From a checkpoint of a small transformer trained on Wikipedia: untied embeddings.
Each number is 128 + 24 x the weight over its row's rms, rounded and kept within 0 to 255. Layers, rows and columns count from 0. Numbers have three digits each. The size before them is the row's rms in percent of the matrix's.

# down: layer 8 MLP down (transposed), 256x64, rms 0.092, rows 152-198, columns 0-63
# up: layer 8 MLP up, 256x64, rms 0.142, rows 153-198, columns 0-63
down152 107:156165130138095117132166099074158133138112118133117088154132133145148143089098120173140099158146106195147122133123174136144123143099149153135134113087120113105168118156152138125125145129112123
up153 085:110119116099099128135118134150109081173099116164174137114116159144123110185113134188116088154152126133101100096137167136124093140140131138129118089139136168145122086111131124135136114129127097
down153 082:166090108113101152084122152102135131105132132096111148120111138129126136146106129119128171144123149084169160121123079106137100129113139089094143081135133105110162129151121137135114182102173136
up154 099:128095098129078160138170146139105103134113080117146182106126145119151136110095123142168118136133143110088158084114103153120107128069137111124153140153158121118135089137098137123125152132110148
down154 097:157143133165138097112124098129142127081140116091106105105162113119112154144123147148125126108087133179144156135144136130139183138148155145143147157105089174114109144137145119146131086184127140
up155 090:111093114111169085138135135157138113119132133140097091139163098113112121126162140136129148114141100164141131129081099188103089098109101150131096141146084124117128146140134154105132176163120113
down155 091:132117182168161161153120148115142122120120182126125152127146136143114145131141100112152098144127122140125147130180169103135152142125156092119115128086086117148140106152176108139078098105113131
up156 087:097112136123102113127139136152108101142107103125143158097093115141121160131099144140107106161078164133143147151140104122117159087109180097113144151125113080096092143127092138111155100163151138
down156 086:156097097097118146114120101156119117134144140116124114129161143130138117119121113071126140121149092135110106122119153131157108113164093142136160114178129165126140102155191107138097150063120137
up157 097:132142129142124136150120146122141129108184122093121136159135147121177151162110184158141117124150094081091122126141140112092146113174115133119134104143124116091148178107122107169126110140085120
down157 104:163124091129152133091114111165156117131114126148159164108092145126140126111163090111109147142092106132166106153152129117130140147132106090123139118161129099125156097100103120144125206128120157
up158 097:154142121104102140158125116112163195151119122115135117118137097183134085150160149115161146158140096129086134147139160117107097139111132125111149144089106132136131143102162159138123128096135080
down158 097:104135132178149159080107095131121171137135169193117131152092149098117150100117136171133079114114168162149137131136120137163153161134109115127131142128139119124135147117123098101128119141095127
up159 107:125121187098132080120127121120087135093113131103143098159141145174132136113129173142115182144111108121084138144146143135170135132068134147131100132118121127127122110139075129113129097150141138
down159 108:174126096094109156107097132114136129083128090151133134108123097085147144134145131147152113117101174115141139119164101126122149138137116094074159129146126159098111096139123133081106149096133161
up160 099:140127144139095115137158137142135123147115127099096080129146143120146086115110096161082103124083121108109177097152126116124156152136108101138167118150133128093144130121106158137156158103086081
down160 103:113106124171167185156149100122148087149141118101132138151165106145154139114135134130106131124148070104105150112135131143140168100106175105158143112188139127147125140097136123104147125137137142
up161 091:190142108155094174096135084139072120092105120133109148121137148096068131116120147134136105136107104131141088117130130103131109102127129130119123141116159143145130133095093129120069128139153135
down161 092:106150158166146116128128163117159106198117117126099157137114121077121154116146120106109110166155113112168113129128126097117096180140132146134141123123147102122135115158122094122161129087093102
up162 108:156125152105119098118108144133152158131094113119117152092130083134162153124152123136139151163160122134167119086108126067114100138177119117125148116105164156133123102140086090124102101114114105
down162 102:136145099125124156095150144129138137136128129128122127150209101147154094137084134164166081093133153120164169162134097161140130095139158136110127160100111121142141118120137097123123115128154107
up163 098:166148175123140100141132145140140101121124130081109166112144103138075097135147113169102129179164156125131126136146116121102144142156094140157103134112184118127137098150138117103147158093124126
down163 103:121133155087100125098179114125127126099140095157137111125166084130160164129115118128164121102121146112109112142143118168102095182076106129102129136122107123123163122126120174129129133082148136
up164 092:128157134162101138148098112127122163093136119111127139144160120146147104158122111109128134130177132088091139112131105137111118145066145170130127126142121167130132166126134130092115170125182075
down164 092:099151116167116163117148120147145121146153133148121116098098172130136149140117165157135112143127069158111147144135115097137132136160108115123144059153127163138130133125124172080121158128102092
up165 107:101098157140086155149116126120090182088152137119093104129178088158122097139164118111136163159143148133131136145110115159157126142097143107106119119117143149115123129117108093076132139125094119
down165 106:112123128135123119116121090152177118142086135114146121118149138143149105137093145124118126130114134096141153090080082158132143120083112153148101091122107119181115142141121076169158148154154125
up166 097:138143157114161071124111113169171155143110135131096121106082120120152082151142126134158115132137187136107144117163155131152154174141117118117109117137114136123126106120150109126153121085111080
down166 100:084121126129143134182099121114130170080119095112186118078131144137113098094126134155120115106144129157147115145143142139095102118161156150118127127110098126152111152109105099121101133137079106
up167 112:128084125171107134134093103146128158157127173132104140134135113149194138158147114115104135109142162168104169124141136110141146108096143159158099122127086130088134141160128113154135115159145109
down167 107:125147113119098122099084116139128145119078164118106187151124135118091131140121123098142129131166074092142171138142120132107091162114139144123163138142132103126150129087139134081116150107121096
up168 097:100119129189108064127123122156119133093139149167109189098153113136156149102146173107171146156144125137088131124133123136090138129131154161127137122133121104137118100132118101099101138145132127
down168 103:092120150116120130168109128077154107145107126098147139113140178134131137170095094091156154163135124173089167143134137137109145115150141159083152126154106097112133151088132132126145125145137129
up169 097:165094095096108095112120118107138138118107140139168124143089139116133166144115074180097129103126146136113131114131160138125133114100152117147064096134112152119102137129103125080124164141146152
down169 097:153085140175133125127164144168146130129113121116079107133141133139110147113175149109142105125162131133123073128170116154131170123141130153127155151136150077137169145100132134136142084111118097
up170 095:105137162152125131124119118110139137129144162108147157108138152110144109085091077142167146092113106104121129114138101097153085133123109095152161139093114159066142130089129109100152133131121099
down170 095:126121115141150141125163155126124136118107099168152083116139122159128124108137139170089128154138144159117161118089088118108128094124152160175137125113185116126086102156128108156134094139155159
up171 070:137118130170155140090172108140152119151126162138138106142135135129120143081132078119076124094158123140147132124163114102123122108132141115156129118165132108194148098130154148130124097094170128
down171 079:109145139100131137128076146108090120114127116100133137114102118136137168148106174136142107186089129116163124129107153175149131115152113149117132128063152139102115137137148110132138171171136146
up172 099:102113115117138140104090144090166162137146147097092107121125123178118084125153159128146116106150151117116116099147145143120144124130104154119114119097138119118094087074139152164142137157069123
down172 102:124125119135135127160111164171182112085092141130130119158108091127165113083115126153150118094127074090135097141170146157142147111119172144136134150126121101141105120101111135103142098117115134
up173 100:174103098146102071132110123118082159135151126139105131123133098109135118108128078164140102176154138101139130136149121126108101162124128110159155141100171092113152151114110086146146120144123110
down173 098:100152130105162114144152148135092181125101137124112115119150085141122128177116129101144125114133142113078141120133138137137150110140091133144144083144094157160097095096131143113161099112073107
up174 114:141141121123092103134109139116086131088073109119156122090125153104135120114143104114168145140140136091133117148129156111121132091080132148118142102133139121143177127131073129123127185175151137
down174 103:130118151113115123155151134159126111068126092120131131109140133127165155114098153108115131160114111127130095125137138152159139092153089157077152128106163160130162140099155149119172133079110101
up175 103:123116105119119146118099113136140123108113127085149121095163108136090124147163149130176107136123154120136094109136147143081094159095166090131150083120138115135097103156136115126143162170110173
down175 103:122112091107136126134169117131159130119139131179131116167147099144149142124123136143097160110126124137136142130160167113167163104115103165180175110136068102131119142121148154112081143144117118
up176 103:178153123140121105128100119117141109118154113151077144140134115182135084152152131155126141139106125119078115100112120140115138155104096124100139103075143127158135172131133079125166122121142096
down176 102:109156138070144128081111142119095170103133126078151114159136113142139140103138081159140124123144157096106130159123115129122128145161159160135155112136166120136178143160105136129122160125094138
up177 106:092137148125142103119143125120108106153100128102129161091141153168155119096117134082125138129155129129120098163150169113126118092106163124132123135155183120116135134124089078110108093171146163
down177 106:174128130154107183143114148141112153100139165184150145145129067130145134102123122127141159116137104127117148127082096155141116121125110103089141122118097157142117149097155085143120144121116094
up178 103:113113170144126123138121112128127092125103114113129111123122103146141089177164160120125122199097130091088128133121090088148128109150130122075104140134137101123121153149112136145097078102125113
down178 099:128140123112122120161122165159182141110098098106089142110142183131152151143104126140134120102121111128123155130110085156174091085113128156148111095128134129112125128107089131115187122128119098
up179 112:136097086145122138091166145131133122089080151103088165146123131197121125135163151148138146136124154126134108143132125104138124133126109172123142119114154128141161156143122097073119084133155133
down179 109:110146162106156151155138112149116117150139161121129081136170111175097146123086165131139136139137109146162145131158161149096158140160153124146119126147144128136128115180085127158136167163133149
up180 112:158138066085114102095160123148108127125121108121133119161125139103124122114110133152125097152175166095121119101137109147108133132136130147112091113103136108114160102160158117156068152149103158
down180 113:109154117139111115164146087147185153170133137126123143127197115083148116154150096112142160120114112133149123129103104108115110084149104124132168143135135127138133126105135166098158092103130113
up181 105:143116101123116133120140160183150166091136126110110103140154143148128143097116139150133110157149118101083145117154127102121108100184143105153152122146099135111134146145103128176118177170097109
down181 102:122093125158122142150127097125113125161136131150130105151159131170149117127148126174159127155104130108136129103074126125147108195141101168108097146112142115138113108121114076175150098145118144
up182 114:147137165129117106149175100121165144114098133160121121150145106113122103199130113146153086152135132104114107118141123120145101107125103082106112129141128143155092181122134095097097151116141103
down182 112:114132102129113145109130102127135092138151196132120138146146088126133110161125097156156118084131150118147116084102110139140124130115116101121130156184122164094131117101115135178168147100161113
up183 096:100139112126100129133134116131134109079102065134143157153140158071120071124147109123124141153155173134117149113106133122119138104134134128106108121116162118070106173133107139172129139115124108
down183 097:168159169133129132142140141078152146143120114112158105147138175178096179112143144121104090116115115139096086135127085144120154142120174121101167101138126125134133127120129132107124103170129118
up184 094:118108083146141156125149151117114112152135108096095140139146162175165145128111134082129105148137096154141129075140115121109130139125107106170123126120137127160113094150088109133148143192102152
down184 098:123132149150122114126139132146155128070102132130164123120126117101121082105123125127084141106145139126167143151140130118089145139142140110119141114143136153133151112103199121115073088092182105
up185 082:147145134118114125162099142156192091115109123138143156116098077093163156146111114132147115115137149108147122128147146131112097125123096107124137169171116111149146120079132076107122145126162152
down185 081:124121122143168139097143181117088117134128158139139098180139139168105149102166171127137105138100151152146143121127124149156127100154132148125113165093139134093099105146140177145121131170151115
up186 109:128113109095108123152112149119107115100102113112124111148107105118134136108150105183111124092144123093121148115159118127154104126146114191136156119152119073103121143143097129120086146179087157
down186 106:114081118119138116146090148133161149147117130148127137090113186157079113116141158102122111121118115115144147180145145159113155135086152111144124083091155126139151086140144113133151108113158118
up187 099:110132084133165125089140128134129126141162136122146156143128130177184117127151128117123110148110122139142117098107138104154117124152130145109119059085121110102179144132126102068146121156150110
down187 103:122095120112080112171154145132154112168118097181105153107124132120114115147120084141146136148111100136161123124113138135071121112164139140166127155127120145116109066140108115149151132108091134
up188 112:135119187123141142162137122159067172132108105114097138138135154144149124119114120104122143182128147129058141137146106110114086121130146146107157110105134093160143166123120117136156135130124102
down188 111:146138100157115140130134142113163110162195126116097136127150108094153099104150108140112145150151153156097119105101115125119116101129109111170182121113099187136116139140149144134142113124180123
up189 099:156143161138138122122076137106119150089139166148152143135121072144122060146148161140134127110156112128097145110134100079113156116171104156159117142120151149086146138144124114139135144131144126
down189 117:113123143121141117182121152103157119090153143133156141106139176118116140125192146139126111110126100158146119123113119150127193131137126162105164162092151144122100126133102130161152121098088139
up190 108:095124169124117123126127142117180172166104116143124129148141154119161120138146146176136118124094113076127140107166136142160126074072124143159096113125124145132149122145145162147130166144107116
down190 103:166127092140150117149104147125111068098127127108132106104098111170167097110139128134095131111159092121101144155107091113100117127140131093130162169140111154107121128120102140127139097081110159
up191 093:097161120133165143091078137161097133154130114123140138089113153138134129107120116114131124127116125128121155165151170135141129142064102105101102051158167125108110116132117129145137141101126141
down191 090:142093123127099148170158129125129142135124126125102132177156143154102134116127117150136143160137119144145083146102107173134104094186099132151119184151140105139146107095077159109145119136120137
up192 105:111119140135151132122146149116085159162127154116131117125091128086160115190146100102082135103134153102124152114135133152130137147153070099082106112140118142133155161140142108110115153115090149
down192 108:132165131165142125135114156124138120112111088102109117127104157150111133125113122159107105096170138124165139137073133089106150152141155089185127134111115142101106164145113134160136113168153165
up193 097:126166096104144135108186147177145113131128098115072188135153132097134121128132138135118102106081139112144112140157082145104137108136137161136159130104097124113103164151112116120128153122115143
down193 095:121115131133137104158110123104093138174108104126186127122114139100150148136156098139111146140155126124104136123123120108120118165107111099140167107138154161150184087114161064135150112135092140
up194 086:104116123134175141127129120112125129149137131124151177103094124113113120123087141141139169152130174175118110095140091168140121130158130110140098117133167135118139161127106158114118143123048107
down194 092:141161107181094114129112163180176104110124128157097093118137124093113158125139133190128111136155093139140119159123151104130073106135112135106126149135140151156146121121138125162108136110139144
up195 105:107107137133140158117095140139116101146133153172119116120145160136139113160138152151149148143137119097129202139122116113088117127152101175098096167153122178096107165124127130120145105159152123
down195 106:142128112097051153123111105135092106100134141154116159133091119128146166158183129157139142118114138140123120153141155129110163112133168131157140162139159132115101133141120092111133133119102181
up196 099:158141155167143140090118098139075138155120157135128167143159102145093128144136098101110110094139109153107133144105155095091099128138123129141108142138136139119133166108143175116130159148067114
down196 105:150102109088092126108156125152144116109155121098097144136148118151164158105111117130144120112130092105158134170168108138124167115095106108105110131144131150172127060145115161158138100116122121
up197 097:117109157170124128124133149143138156117136107103099145094105117094149136109143122170124128173143122100137162120120174088113160112096162101144168158124154144107145124103141081129125135111084088
down197 099:088123165116112120119092163110149128127125117170159133164142121125130094155132102170112143129110123129124153159163087135145128174155115146106114120124157142112143111091140133093068131080099132
up198 101:116122099127134077089138143140082172095162156143129139075133138145140097150139161160121100097132134120150149138121114100126162108119124124102093179126186121164129126140115135111144107144112115
down198 106:147144134109113090129100107141140110098104122091096145118120136131133106181081100099113125177121130114136112148120120145098126117125153140127121156129090105172160133147118099112135057089120161